config.yaml
n_layer: 15
d_model: 256
n_head: 2
n_kv_head: 2
head_dim: 128
d_mlp: 1024
vocab_size: 2048
activation: "squared_relu"
norm: "rmsnorm"
norm_place: "pre"
norm_eps: 1e-05
positions: "rope"
rope_base: 487000.0
rope_fraction: 1.0
qk_norm: true
attn_scale: 0.116
bias: "none"
tie_embeddings: "early"
parallel_block: true
extras: ["some layers without attention", "local attention windows", "gated attention", "capped logits"]
init: "uniform"
init_std_qkv: 0.0409
init_std_o: 0.00747
init_std_up: 0.0409
init_std_down: 0.00373
optimizer: "muon_variant"
lr: 0.00157
lr_mult_down: 0.7
beta1: 0.9
lr_head: 0.0168
grad_clip: 1.0
warmup_steps: 121
schedule: "wsd"
decay_fraction: 0.812
decay_shape: "linear"
final_lr_fraction: 0.1
batch_tokens: [32768, 65536, 98304]
seq_len: 512
doc_mask: true
train_tokens: 792200000
steps: 12846
dataset: "wikipedia_en"
Each number is 128 + 24 x the weight over its row's rms, rounded and kept within 0 to 255. Layers, rows and columns count from 0. The size above them is the row's rms in percent of the matrix's.

# layer 7 MLP up, 1024x256, rms 0.0826, rows 216-315, columns 128-159
size [ 86  96  99  90 107 105  96 103  88 104 104  95  99 103 101 101  98 109 102  92 102  83  95  99 105  98 107 103  92  99  99 106 102 102  92 104  91 100 102  88  99 103  97  89 105 103 102 105 102 105  98 104 101 108 121 103 107 107 101 101  99  98  99 104 101  93 104  96 108  98 104  97  94 105 100  95  94 104  94  85 116  78 104  84 107 101  93 108 101 101  96  91  99 103  98  97  99 103  97 111]
[[132 134 136 110 117 136 149 122 136 116 133 159 143 119 157 140 143 122 137 113  68 157 153 141 119 135 141 161 106 136 143 109]
 [130 120 100 162 135 128 144  99 108 131 121 134 119 120 155 130 128 116 159 167 144 126  89 130 119 110 128 136 120 144 156 159]
 [151 140 109 136  83 132 153  95  90 169 132 110 109 143 129 143 143 175 118  95 132 147 130  72 121 157 150 158 105 116 117  97]
 [122 117 109 123 127 172  91 118 121 108 100 137 131 120 121 113 130 127 156 135 142 135 131 127 148 192 114 168 107 135 175 137]
 [172 112 129 145  91 143 109 127 144 115 103 184 119 134 168 159 117 142 107 139 165 124 159 123 115 114 178  96 120 125  82 105]
 [135 101 138 128 125 131 115  81  96  90 160 137 138 145 127 162 109 136 101 139 140 159 152 146 148 114 127 101 111 113 150 114]
 [111 144 134 141 158 129 106 105 141 135 137 157  83 150 107 152 146 151 148  87 167 137 100 128 147 102 109 117 135 143 102 130]
 [131 127 156 125 109 140 116 136 150 136 136  96 111 149 154 124 136 107  99  84 131 129  88 116 148  95 166 124 104 163  99 156]
 [128 138  97 145  82 113 104 158 115  99 117 111 118 107 144 122  92 115 136 172 129 164 136 135 143 146 146 153 131 101 126 126]
 [146 124 183  93 114 119 112 151 137 120 124 145 114 107 121 149 117 140 197 139 139 144 165 141 170 157 149 113 136 102 113 146]
 [106 153 107 102 142 128 129 140 152  87 119 122 140 112 111 131 103 129 189 115 101 106  84  64 113 136 119 142  65 108 144 111]
 [ 99 156 149 133 144 164 160 160 141 132 154 142 153 139 123 113 180 101 127 134  64 136  89 102 104 158 125 107 126 108 101 132]
 [114 113 115 131 139 121 129 107 153 116 137 111 118 124 111 135 115 112 161 106 137 109 126 155  98 115 139 141 128 157 129 106]
 [123  80 122 118 130 100 142 116 114 136 137 156 103 132  88 119 100 137  97 120 137  96 153 122  99 108 122 141  91 118 108 102]
 [ 77 151 111  97 136 124 119  96 140 104 152 120 144 101 122  84 117 112 158  75 131 134 101  67 122 119  84 124 142 122 125 149]
 [130 109 135 111  69 108 110 154 150 144 181  96 123 140 114 133 184 113 141 107 105 143 109 127  97 126 137 134 110 131 153 109]
 [195 106 107  85 102 113 127 168 121 168 118  86 122 177 109 158 100 111 144 118 128 100 176 111 115 108 108 136 141 126 162 122]
 [146 135  94 143 155 141 150 113 126 103 119  94 103 123  97 138 113 128 193 127 114 131 147 153 115 115 138 162  66 134 140 157]
 [131 129 124  92 141 121 133  89  83 109 117 140 120 111 112 112  99 175 121 139 162 159 162 167  93 128 107 176  71 142 109  99]
 [125 147  82 196 160 150 133 130 126 125 105 106 110 158 173  92 119 145 101 158 125 115 133 156 111 108 129 111 133 148 149  95]
 [120 105 135 123 131 150 138 146 137 144 120 122 134 164 122 173 115 105 134 133  93 126 133 140 138 107 160 155  93 108 129 107]
 [ 69  99 144 114 100 104 174 128 118 120 119 110 167 118 126 151 143  56 138  96 112 151 114 109 104 160 146 120 104 143 122 153]
 [104 137  92 146 131 146 118 116 159 167 144  86 152 122 137 117 135  83  98 127  85 103 114 124 173 136 131 122 158 107 159 148]
 [124 168 106 162 133 131 134  95 144 137 153 104 142 122 148 160 142  98 113  94 108 154 150 177  88 114 135 155 136 150 125 137]
 [144 121 135 135 100 115  93  82 171 135 127 147  90 164 140 144 164 135 124  96 168 139 131 106 114  75 136 143 128 125 153 120]
 [144 125 117 133 150 110 126 169 117 140  95 113 105  88 159 143 131 129 103 150 138 164 149 127  92 118 166 135 138 167 144  76]
 [ 96 146 162 150 134 134 103 160 139 164 160 159 124 146 111 121 145 145 186 143 111 134  91 107 117  71 117 157  89 152 126 151]
 [109 131 139 125 122 153 122 148  95 125 117  62 144 152 109 136 146 109 125 124 133 152  86 108 116 129  98 110 146 155 110 116]
 [159 142 128 135 127 100  94 187 120 141  97 107 103 108 147 165  91 144 154 135 147 104 135 138 122 129 120 132 119  92 121 143]
 [136 138 100 142 145 126 175 123 102 117 126 109 146 142  93 146 114 131  78 153  79 122 147  94  85 152 131 128 171 130  97 103]
 [147 145 126 129 104 130 128 104  88 102 155 102 101  84 113 166 105 110 127 152 136 144 171 116 138 110 131 105 106 155 144 138]
 [109 142 142 169 174 141 137 135 123 120 166 118 113 113  89 137  67 117 111 105  98 140 175 128 147  91  92 155 159 147 100  59]
 [126 116 108 121 123 175 152 139 125  86 151  87 104 150 130 151 103 173 122 140  95 151 115 127 123 142 113 108 129 145 130 124]
 [138 135 137 120 136 150 141 125 192 110 119 106 225 141  71 126 111 141 117 168 143 135  96 118 144 152 159 134  98 121 139 163]
 [163  80 136 127  92 154 127 118 124 139 139 103 122 121 174  93 112 135  96 124 131 112 139 103 114 113 117 121  85  84 127 165]
 [158 116 142 149 126 128 115 131 158 142  95 157 101 170 108 115 124 114 138  87 132 136 116  73 128 126 109  78 110  91 138 119]
 [173  99 156 120 118 145 141 129 160  97 149 143 165 114 147 119  96 109 123 175 133 104 130 141 140 118 138 119 159 129 143 143]
 [131  80 169 140 169 147 178 109 153 126 105 163 137 119 130 142 100 136 138 122 163 121  84 145 147 126 151 155 110  90 168 134]
 [123 116 107 127 142 108 116 174 126 153 108 137 143 166 119 116 144 111 177 123 157 142 148 155  62 119 120 121 114 131 158  95]
 [155 135 110 123 135 156 173 150 160 116 151 124 144 114 140 108 120 124 106 171  84 157 114  91 136 135 123 154 144 106 125 143]
 [137 114 105 125  94 126 147  89  80 110 147  95 143 127 106 124 104 115 120 101 146 129 112 158 152 133 134 148 163 137 112 142]
 [147 134 131 137 132 122 130 106 129  85 151 110 161 156 132 145 115 159 141 106 101 137 120  88 133  95 131 116 123  75 134 142]
 [145 139 131 161  94  73 149  88 125 158 139 165  94  96 137 151 102 107 139 135 105 110 146  96 133 140 141 152 135 116  99 136]
 [122 107 107 146  75 112 174 127 131 141 103 111 119 142 110 141 174 151 100 181  95 117 121 161 144 163 111  99 109 118 131 128]
 [151 114 163 179 144 175 118 142 150 119 128  94 148 152 126 121 127 133 120  94 136 107  97  78 110 150 123 138  88 137 109 127]
 [101 149 118  78 159 117 166 113 161 136 143 134 134 162  80 144 111  86 144 154 132 154  95 147 150 119 144 141 132  97 139  76]
 [101 112 123 116 147  78 132 127 131 114 156 122 116 125 140 135 134 137 128 141 100 165 129 151 112 121 133 109 126 135 118 104]
 [134 161 113 151 135 211 145 136 171 136 121  91 150 118 111 147 104 111 120 115 147 134 132  95 140 177 128 101 107  98 116 146]
 [108 107  77 127 142 141 118 144 148 138 129 125 147 154 122  50 164 144 120 108 112 122 154 145 152  99 131 174 117 131 143 178]
 [ 96 148 109 129 123 154 136 147 118 137 112 106 141 118 117 109 112 115 155 123 143 145 168 129 140 124 126 123 116 126 104 142]
 [132 204 119 154 116 139 143 105  79 132  90 145 146 120  65  92 126 136 147 141 184 157 115 126 110  99 141 102 122 158 103 128]
 [118 100 123 118 125 136 137 128  92 169 128 165 114 127 109 134 121 103 106 137  97  48 166 160 124 150 155 159 161 151 134 104]
 [128  92 126  91 117 140 113 113 104 121 149 107  96  99 124 137 120 151 164  81 108 132 130 159 123 139 149 148 146 122 132 169]
 [157 106 135 124 143 142 118 113 106 130 146 143 153  62 135 175 147 174 125 140 154 151 124 143 125 134 170 154 118 145 143 132]
 [162 115 124 139 126  76 108 147 118  95 111 120 144  94 129  90 102 116  79 110 112 140 126 111 117 153 119 113 124 116  70 149]
 [134 104  98 134 125 148 148 148 122 177 102 144 116 128 159 123 116 108 139 145 110 135 116 124 132 152  86 133 107 138 123 156]
 [121 107 116 146 157  80 119 145 129 169 124 129 200 118 127  96 167 135 126 118  99 147 148  79 149 143 154 177 160 126 131 134]
 [ 89 153 133 157 130 179 128 132 124 115 111 120 126 135 119 106 147 114  92 138 114 138 108 112 151 125  93 150 135 126  94 130]
 [111 135 114 110 150  88  92 139 115 110  83 137 137 130  99 142 135 157 141 123 141 161 149 130  89 118 117 131 102 109 126 159]
 [112  97  96 106  98 103 177 112 143 139 159 112 114 141 146 126 130 109 123 115 107 101 126 120 142 181 170 123 118 141  99 105]
 [128 113 143 157 122 140 147  98  96 149  90  89 138 122 114 132 149 131 128 159 133 120 129 125 115 135 155 109 113 141  97 113]
 [137 138 113 102 162 146 122 124  86 148 154  90 132 113  76 123 104 150 177 142 138 105 144 130 109 108 145  64 151 109 137 128]
 [146 132 161 130 145 111  94 111 122  84 133 102 103 150 141 151 117 122 122 131 142 124 157  87 128  93 138 173 164 137 111 133]
 [102 131  83 122 139 167 100 129 143 127 112 118 116 125 143 119  92 116 121 136 157 136 145 107 143 136 145 170 144 100 105 145]
 [131 163 108 132 126 185 157 157 147 140 161 131 163 114 103 161 142 130 168 132 101 126 126  95 145 133 118 132 100 116 154 130]
 [163 167 190 129 158 128 147 118 111 112 131 113 140 105 101 102 138 126 166 114 143 122 127 130 114  99 110 122 112 102 143 110]
 [132 114 156 180 190 106 187 129 129 146 145 146 145 169 164 116  99  99 140 114 153 135 157 161 118 128  97 127 132  96 151 105]
 [110 166 172 162 125  80 110 160 115 108 136 145 114 136 127 114  88 117 129 106  88 142 132 165 142 121 165 110 134 130 148 124]
 [122 114 118  86 134 152 132  95 140 107 121 111 166 124 105 154 117 112 117  57 134  95 120 116 102 134 129 129 116  97 130 156]
 [149 110 182 173 153 125 138 115 141 130 106  98 193 145 128 177 106 120  92 155 174 138 130 160 140 113 124 108 118 136 133 102]
 [117 132 106 132 135 150 161 134 143 148 133 155 132 147 160 138 139 124 116 129 155 121 173 132 126 122 135 146  89 144 133 124]
 [121 113 125 104 155 121 118 122 119 130 170  91  85 154 144 112 136 119 142 115 144 136 166 173 106 188 111 120 113 160 145 127]
 [131 117 110 144 171 110 125  94 155 123 116  99 136 165 164 150 154 113 114 127 168 136 126 117 117 159 138  91  99 131 118 103]
 [158 135 166 125 125 105 151 164  99 120 126 122 136 162 120 156 134 150 151 121 177 148 111 157 100 119  95 164 176 111 158 112]
 [149 105 139 151 182 133 104 120 120  70  82 116 171 162 123 154 134 126 115  94 140 139 118 111 119 126 126 153 134 159  99 163]
 [ 90 153 107 114 126 126 121 102 181  96 110 102 130 162  86 121 115 104 103 109 116 125  98  94 174 133 156 142 130 123 116 107]
 [111 146 123  91 100 105 128  90 133  96 168 114  89 117 141 118 122 136 111 123  68  92 100 146 143  95 149 122 119 158 127  89]
 [103 151 174 129 127 152 144 160  99 126 127 104 123  80 150 119 174 143 120  89 123 122 128 141 135 184 162 122  93 190 125 123]
 [ 71 138 117 130  81 144  79  83 143 119 116 132 136 140 132 104 109 157 150 174 130 167 112 120 144 156 182  96 117 196 127 144]
 [123 152  79 160  70 129 137 100  67 119  92 121 117 104 115 121 147  90 146 128 127 141 132  93  94 137  95  72 116  98 144 132]
 [164 120 102 117 158 143 140 126 163 101 103 126 116  81 156 161 103 120 160 137  86  83 105 124  94 147 122 109  98 154  97 141]
 [156 128 127 139 126 116 123 121 131 131 125 128 159 130 127 116 103 112 107  84 131 147 134 102 159 125 108 119 135 109 141 113]
 [132 147 118 132 118 115 161 132 149 143 122 151 125 135 120  76 153 110 133  93 165 170 183 133 123 152 128 120 116 164 133 107]
 [137 150 162  87 121 119 159 140 121 128 161 168 119 154 115 147 111 159 104 142  89 110  96 106 156 126 171 130 149 118 117 146]
 [120 147 107  99 117 118 133 116 125 114 141 158 115 132 135 130 104 110 150 123 117 129 101 104 111 173 113 113  89 181 132 128]
 [148 114 136 123 107 125 167 127 134 139 154 140 126 140 155 141 138 131 128  84 155 148 145 127 122 131 142 134  82 124 157 156]
 [ 99 127 114 121 115 104 106 108 123 146 139 141 151 166 105 143 147 122 142 124  89 165 146 116 111 149  90 188 138 114 122 156]
 [104 102 126 143  84 132 165 105 118 121 193 103 131 100 148 100 181 112 181 108 141 105 117 115 108 161 153 142 137 148 124 140]
 [133 139 100 131 120 143 141 133 161 114 123  82 108 136 117 142 102 143 132  79  99 136 154 142 109  96 121 138 134 119 133 128]
 [110 136  96 151 129 165 156 138 123 147 122 118 121 146 105 146 123 142 109 124 147 113 114 175 124 149 149 146 122 143 123 114]
 [ 92 164 181 172 134 145 132  76 136 156  93 111 137 174  74 112 110 120 157 156  83 116 135 148 123 158  92 112 149 102 109  93]
 [114 159 169 123  92 108 137 171 134 100 102 137 122 120 127 147 147 147 127 111 131 139  94 162 118 117 100 122 104 125 148 131]
 [128 116 104 132 131 170 103 108 156 156 172 166 112 156 113 143 134  82 122 136  95 136 103 105 139  99  79 115 120 128 157 121]
 [130 126 132 128 104 134 118 132 129 146 168 156 139 160 170 141 133 143 112 153 131  75 131 104  99 109 115  84 142 120 155 142]
 [121 147  77 141 150 139 102 117 122 116 128 111 160 160 131 123 129 137 154 136 139 140  86 134 109  99 110 155 141 102 139 147]
 [141 115 150 149 127 133 135 172  91 145 123 105 148 114 109 164 175 133 133 130 110 121 143 164 117 126 122 123 162 134 121 118]
 [109 112 141 160 124 123 137 111 177  82 137 134 117 107 142 135 113 139 109 134 100 196 114 107 146 123 103 133  90 164 138 131]
 [145 102 124 138 117 142 151 142 104 121 152 103 150 114 102 122  92 116 107 105 146  96  95 116 129 153 165 134 166 150 157 114]
 [118 155 146  91 158 103 138  71 132  86 113 140 153 113 116 121 162 132 130 136 112 151  92 136 147 151 123 107  97 132 122 132]
 [123 144 147 126 152 118 106 144 122 120 146  98 182 141 118 147 125 100 140 140 120 160 145 174 103 140 148  77 161 119 130 112]]
# layer 7 MLP down (transposed), 1024x256, rms 0.0554, rows 216-315, columns 128-159
size [106 105  88  89  99  91 107  95 126 102 103 103 107 103 105  88 101  93 104  93  86  94  99  97 103  91  95  94  97 101  93 102  89  97  93 109  93 100  96 100  92  99  99 106  99 101 102 101 102 103 107  93  97  98 137 152  95  98 139  88  96  91  95 113  92  92  99  96  94  98  95  94  95  93  94  92 105  97  96  93 128 116 106 103  91  97 100  95  95  91  91  94  93  95  99 101 107  98  90 110]
[[138  88 142 117 149 140 110 153  94 138 128 139 120 159  87 112 105 166 119 158 135 119  99 139  75 129 169 150 188 133 153 116]
 [111 152 131 142 153 106 131 109 114 161 134 123 133 137 121  93 130 134 135 130 122 151 157 131 125 118  73 128 211  95 124 160]
 [134 113 105 139 113 131 107 156 142 180 139 146 124  92 151 133  95 126  87 171 146 111 132 144 115 122  77 140 127 100 119 126]
 [107 117 152 105 114 160 130 144 161 125 122 110 144 116 116 149  88 163 109 168  94 117 154 115 120 128 119  89 142 168 153 105]
 [ 98 136 123 147 135 147 122 115 131 106 114 123 153 128 128 160 136 103 170 146 164 153 142 134  79 156  95 130 119 151 133 166]
 [137 112 114 125 116 145  99 154 122 119  83 114 115 146 127 120 121 136  76  81  53 137 139 122 116  91 131 120 123 133 124 102]
 [122 104 167 117 143  98 153 135 125 127 146 173 128 127 149 124  74 141 133 133 127 112 172 100 134 136 135 119 125 137 140 195]
 [101 125 141 179 156 116 119  98  96 130 152 176 107 153 124 127 133 126 175 103 189 126 157 153 104 165 134 117 173 113 123 126]
 [168 104 135 109  89 148 171 137 128 146 130 134 136 130 125 168 138 126 119 150 156 155 124 132  93 100  69  97 114 130 152 103]
 [111 115 141 119 139 128 181 200 145  93 140 149 124 147 109 115 156 147 108 128 100 163  96  95 137 133 110 113 143 112 158 163]
 [106 139  96 117 126  96 120 107 119 106 122 148 152 165 127 131 121 115 145 144 149 129 126 105 145 112 102 125 108 171 169 140]
 [112 135 103 103 149 167 159 141 113 145 137 129 112 144 156 123 110 133 116 114 128  95 130 125 183 104 107 139 126 104 122 100]
 [135 152  85 111 145 128 103 135 115  91 154 172 137 144 118 132 127 142 132  64 123  95 148 108 131 133 105 138 141 139  73 136]
 [115 147 128 106 117 143 109 116 112  99 107 137 120  99 130 135 143 130 144 134 103 170 106  72  98 101 149 134  97 112 108 127]
 [103 127 135 112 118 137 165 129 144 108 114  88 123  78 138 122 133 116 124  97 123 137 130 150 139 179  95 129 142 145 114 140]
 [147  93 155 159 158 116 116 134 130 124 127  89 127 121  89 155 136 117  90 186 137 176  93 125 115 134  88 167 118  93 132 176]
 [133 109 130 153 141 143 170  86 112 146  98 151 161 146 100 119 122 142 123 127 119  83 164 101 135 120 125 143 138 135 138 134]
 [128 125 101 123 154 167 142 128 167 122 150 108 164 136  96 120 162 137  93 128 196 114 139 115 124 128  99 136  91 144  87  96]
 [144 131 119  73 138 101  85 117 152 145 147 106 152 136 158 134 108 155 106 146 124 133 146 143 160 145 170 144  59 181 118 113]
 [151  84  36 126 140  88 166 120  70 129 135 180 139 123 175 126 148  94  98 109 102 163 171 159 140 130 101 156 144 133 132  95]
 [ 93 145 151 112 153 154  98  84 146 117 146 109 103 166 120 122 100 154 127 112 119 136 134 156 162 137  95  49 142 113 141 120]
 [ 90 160 142 133 138 114 125 108 153 109 117 117 130 153 125 103 113 168 115 148 117 171 121 125 103 124  99  65 135 154 109 123]
 [169 112  88 157 126  91 128  96 108 102 141 142 122 134 108 118 139  94 133 101 116 121  98  99 116 118 111 118 141 134 150 134]
 [129 158 136 108 104  73 104 128 121 122 136 116 151 129 123 137 136  96 101 123 138 165  69 134 132 142 127 108 131 121 131 100]
 [ 96  98 112 102 132  99 158 100 122 138 102 155 103 110  64 119 118 151  67 159 184  84 120 133 151 140 131 142 135 118 164 170]
 [115  92  73 105 145 107 103 134 145 141 130 115 138 130  85 133 101 120 124  99 133 100  92 130 110 144 130 121 140 134 118 183]
 [119 101 134 116 137 135 205 115  78 147 142 144  74 141 178 123  99 124 140  97 148 104 154 124 124 120 139 156 118 132 118 130]
 [100 113 150 142 187 162 160 138 134 100 154 104 171 141 143  97 129 172  96 128 131 124 110 134 112 100 123 137 137 121 155 170]
 [121 121 134 162 145 120 186 132 103 120 136 115 150 159 137 109 111 137 121 134 165 126 134 169 153 110  35 154 131 138 100 167]
 [143 101 104 136 135 121 128 146 166 157 118 138 108 133 151 129 160 172 109 142 132 119 138 146 116 132 110 118 118 162 120 123]
 [123 125 150 108 111 153 150 112 150 143 133 144 116 134  96 151 125 142 145 144 173 139  86 120 149 110 145 102 109  91 112  65]
 [164 133 130 143 154 140 146 152 145 147 143 132 145 128  94 132 107 120 117 126 151 127 115 132 144  98 142 115  95 170 135 131]
 [141 156 142 140 103  69 156 105 138 150 137 126 120 118 105 129 133 112 149 114 140 142 147 126 128 143 147 123 136 127  62 165]
 [107 102 144  94  90 123  61 106 112 117 144 149  79 126 129  90 163 140  82 110 110 110 144 105 118 123 151 127 137 148 118 181]
 [137 112 105 117  92 115 108 123 101 131 113  94 181 116 135 152 168 101 189 113 126 145 125  94 151  93 120 127 105 135 161 127]
 [123 106 104 140 110 123 102 119 125 178 133 131 150 108 147 153 118 104 115 162  92 105 162  77 123 104 135  85 110 116 134 115]
 [147 130  91 150 137 138 142 109 134 133  96 124  63 151 101  97 122 121 126 172 112 120 147  95 159 127 125 144 149 135 147 170]
 [ 96 124  68 167 148 154 137 153 139  76 138  87 146 114 146 103 136 123 112 107 115  92 126 144 161 121 146 118 120 126 137 111]
 [144 128 119 118 144 116 142 137 145 141 149  98  93  62 115 137 144 124 146 116 105 107 110 162 121  81 149 109 142 114 165 109]
 [133  97 102 139 137  95  79 133 103 158 130 132  87 167 180 117 115 179 149 121 162 131 132 124 140 105 111 131 132 146 113  70]
 [114 148 144 133 155 167  94 131 192 137 120 141 166 126 111 163 148 101 111  90 130 141 149 159 125 144 183 154 166 122 145 110]
 [150 116 148 127 138 113 143 148 152 114  94 104 112 100 130 130 169 125  95 108 140  71 118 112 151  92 131 109 134 134 144 135]
 [142 125 145 157 136 123 105 122 132 116 140 149  95 122 119 154 123 112 134 138 100 173 165 116  98 103 144 151 115 145 137 137]
 [157  92 101 114 113 144 116 115 162 130 148 139 112 130 141 105  69 149 150 117 173 128 104 104 110  94 130 156 123 137 146 152]
 [132 137 132 130 149 136 115 142 112 110 107  87 128 133 120 168  74  95  80 136 120 142 130 145 141 150 131 136 190 118 133 147]
 [108 141 152 106 128 119 143 165 111 144  96 124  84 157 151 171 174 130 126 121 114 127 141 121 145 150 150 150 116 153  82 105]
 [118 112 156 142 185 108 114 133 103 123  84  95 188 140 129 116 140 124 157 150 123 140 101 113 126 152 132 118 107 125 145 130]
 [119 135 137 138 151 156 132 154 149  98 129 162 115 141 169  98 127 125 146 134 127 130 122 144 154 149 131 152  96 113 132 147]
 [136 116 120 121 183 134 119 138 157 136 139 130 176 118 140 102  75 147 141 122 126 146 143 105 108  98 137 106 164 103 149  88]
 [107 130 118 180 143 139 140 137  69 115 108 158 125 107 131 110 127  86 142 143 149 127 171 125 177 130 114 143 109 168 124 122]
 [101 143 181  89 143 145 102 135 116 143 144  96 126 126  92 172 166 124 155 118 118 146 100 131 129 124 116 119 153 134 155 130]
 [107 154 163 105 129 128 122  86 136 113  96 129 105 138 129 124 141 154  80 110 139 114 152 133 169 120  82 121 147 158 136 175]
 [160 129 126  84 131 117  76 154 128  93 142 116 233 157  75 131 137  84 110 101 105 110 120 143 100 163 128 144 115 144 140 154]
 [109 138 128  90 127  95 147  87 113  88 122 163 134 133  89 142 123 121 134 118 112 154 118 113 172 114 155 124 124 165 111 120]
 [163  94 109 143 160 141 153 166 141 111  99 133 175 149 110 123 155 172 105  96 142 122 102 130 128 166 154 143 184 151 118 120]
 [114 143  95 105 136 176 163 170 137 139  89  93  98 137 135 109 140 132 113 151 127 111 138 103 148 147 175 107 123 168 126 145]
 [104 154 118 116 121  86 116 119 138 137 119 159 113  91 113  97 136 181 134 123 149 125 117 125 105 126 143 162 160 147 136 108]
 [145 133 150 153 143 136  88  92  99 154 104 129 125 121 113 139 140 112 166 132 149 164 100 139 141 118 121 125 102 135  88 134]
 [104 102 149  96  92 112 150 159 117 114 146 179  94 108 116 133 130 148 136 129 121 123 132 108 148 145 167 120 139 128 158 113]
 [104 114 137  97 134  82 150  95 168 160 102  95 127 124 118 184 146 133 105 153 174 113 139 132 126 148 126 135 115 114 131 100]
 [135 122 113 133 169 145 120 118 181 131 127 141 108 126 147  92  94 154 121  87 130 143 126 115 136 157 100 160 134 121 163 151]
 [ 89 140  88 129 144 119 152  95  96 134 149 139 158 128 149 146 162 121 139 114 107 127 143 134 106 149 120 117 116 111 133  95]
 [129 156 156 146 162 125 113 146 136 141 129 130 159  76 111 109  83 123 137 111 124 114 173 132 177 140 139 118 136 132 143 142]
 [165 115 140  90 133 110 126 145 152 120 125 142 150 154 137 107 145 132  73 112 148 140 122 135 149 100 161 134 139 118 123 166]
 [150 157 120  93 112 113 143 141 179 127 127  90 102 101 119 109 116 124 131 123  97 101 136 139 121 138 149 114 116 132 117 136]
 [150 126 181 109  52 109 123 117 117 149 155 123 119 149 146 140 133 156 114 136 119 141 115 144 133 141 148 137 157 138 145  81]
 [145 134 117 122 127 137 119 133  65 125 129 143 112 128 117 126 131  97 106 146 114 137 119 121 145 103 192 110 125 106 125 136]
 [129 154 142 151 124 130 150 138 126 122 131 150 126 115 115 118 130 173 120 156 143 105 109 134 132 129 138 111 146 123 119 141]
 [112 111 139 110 106 152  93 132 148  89 157 140 120 145  95 155 118 130  90 130 159 111 157 128 156 162 152 133  88 142 110 154]
 [129 151 111 154  99 132 110 120 134 114  90 106 127 133  88 138 143 155 146 131  94 106 139 149 132 105 132 135  79 151 129 196]
 [135 139  98 116 117 124 110 102 103 118 142 159  95 156 159 131  94 158 148 102 119 173 177  84 158 116 143 125 137 117  92 124]
 [151 120 137 146 117 136 127 150 128 125 113 100 122 155 120 172 132 135 129 176 127 105 127 109 190  90 179 146  94 103  88 104]
 [178 120 153 124 128 115 100 153  89 166 183 153 166 140  96 113 115 158 144  66 128 172  98 110 187  65 125 158 121 135 114 143]
 [127  91 132 181 112 138 117 158 162 134 113 100 138  92  82 132 131 141 124 141  82 104 153 117 163 102 148 127 132 126 116 130]
 [123  92 106 123  98 158  95 104 141 169 103 134 115 114 108 134 153 147 181 101 104 125 148 156 112  85 155 115 135 147 141 165]
 [145 166 132 107 152 112 163 136 142 166 130 131 142 114 144 118 104 144 147 102 168 164 105 146 134 105 132 149 123 101 108 138]
 [102 114 128 129 126 156 104  90 130 113 134 121 105 135 116 133  88  94 140 131  90  98  62 141 153 142 106 130  78 147 120 126]
 [112 173 197 167  85 115 119 109 125 117 111 103 141 146  94 140 141 151 163  76 107 134 130 114 141 131 149 129 141 141 128 123]
 [137 131 142 105 156  88 133 150  86 128 110  97 113 118 147 162 142 103 156 145 117 123 150 117 141 140  92 106 124 102 154 103]
 [125 144 165  76 128 113  81  95 142 151 101 131  93 150 139 152 100 164 133 138 138 133 125 107 141 142  94 133 162 137 120 157]
 [147 108  97 146 124 150 147 133  75 135 101 108 173 114 165 136 117 166 112 133 140 116 171 141 157 111 153 117 123 142 129 157]
 [ 81 101 128 101 120 128  98  99 163 189 150 100 144 139 158 142 128 124 143 196  92 140 132  90 165 110 101 106 128 141 112 117]
 [125 121 140 109 146  91 150 143 147 180 151 155 126 138 101 121 109 188 136 133 155 145  96 125  99 171 124 113 105 114 147 116]
 [108 132 120 105 115 122 147 155 134 168 129 111  99 145 147 109 103 147 170 154 132 134 113 109 112 129 175 103  76 125 118 119]
 [109 135 162 147 164 165  95 111 145 142 155 124 130 125 179  87 154 106  61 130 143 154 168  99 118 105 139 130 138 119 135 118]
 [145  80 139  90 151  96 154 133 185 144 144 129 109 118 114 120 140 173 104 161  83 124 140 155 129 151 131 139 144 112 125 124]
 [131 119 156 163  95  90 181 118 113 145  97 105 110 143 187 198 116 162 120 103 119 162 129 152 113 143 144 145 143 115 166 108]
 [141 127 114 140 150 150 107 105 115 109 141 149 129 128 158 128 138  79 139 115 158  87 111 135 104 125 150 104 142 106 125  95]
 [111 135 122 111 118 114 145 173  91  95 132 144 150 105 127 133 130 130 147 105 112 147 109 148 128 113  97 120 103 110 134 130]
 [160 102 119 171 125 102  96 102 164 142 151 149 137 113 135 119 167 134 125 136 108 115 136 179 131 122  74  95 114 150 122 139]
 [133  86  88 145 156 130 108 148 149  83 152 174 127  96 170 101 115 102 118 136 146 127 161 134 106 135 162 137 159 143 157 148]
 [140 109 137 121  82 137 105  79 115 155 149 119 146 135 145 125  85  95 126 147 124 127 133 132 143 151 122 133 158 132 132 121]
 [103 129 156 134 130  79 146 136  99 142  91 130 142 132 133 146 116  99 155 155 106 126 120 127 177 114 126 142 123 109 140 109]
 [107 145  80 133 123  94 105 106 160  97 127 130 134 119 134 151 145 112 114 115 141 137 102 146 129 169 131 124 106 149 125 101]
 [163 147  85 157 102  89 120 149 135 109 100 153 119 148 124 120 136 138 110  91 157 139  79 102 142  98 132 167 115 116 148 106]
 [114 131 124  99 120 115 169  97 144  97 161 145 146 143 115 107  78 110 123 122 131 143 144 116  85  90 131 103 124 133 138 136]
 [152 105 109 155 116 100 183 119 155 122 118 155 119 138 163  99 135 146 146 107 140 142  95 138 138 117 158  98 166 124 100 137]
 [126 187 119 110 136 148  78 119 106 157 154 139 114 132  92 121 127 134 127 117  97 150  78 147 140  92 170 134 157 116 108  99]
 [137 116 118 122 103 178  95 106 142 159 114 116 118 106 109 144 172 131  69 136  90 134 130 146  45 113 125 136 140 140 124 123]
 [103  86 122 143 125 139 115 115 119 156 146 142 123 132  95 124 127 142 121 117 136 133 124 161 150 123 159 138 129 143 110 113]]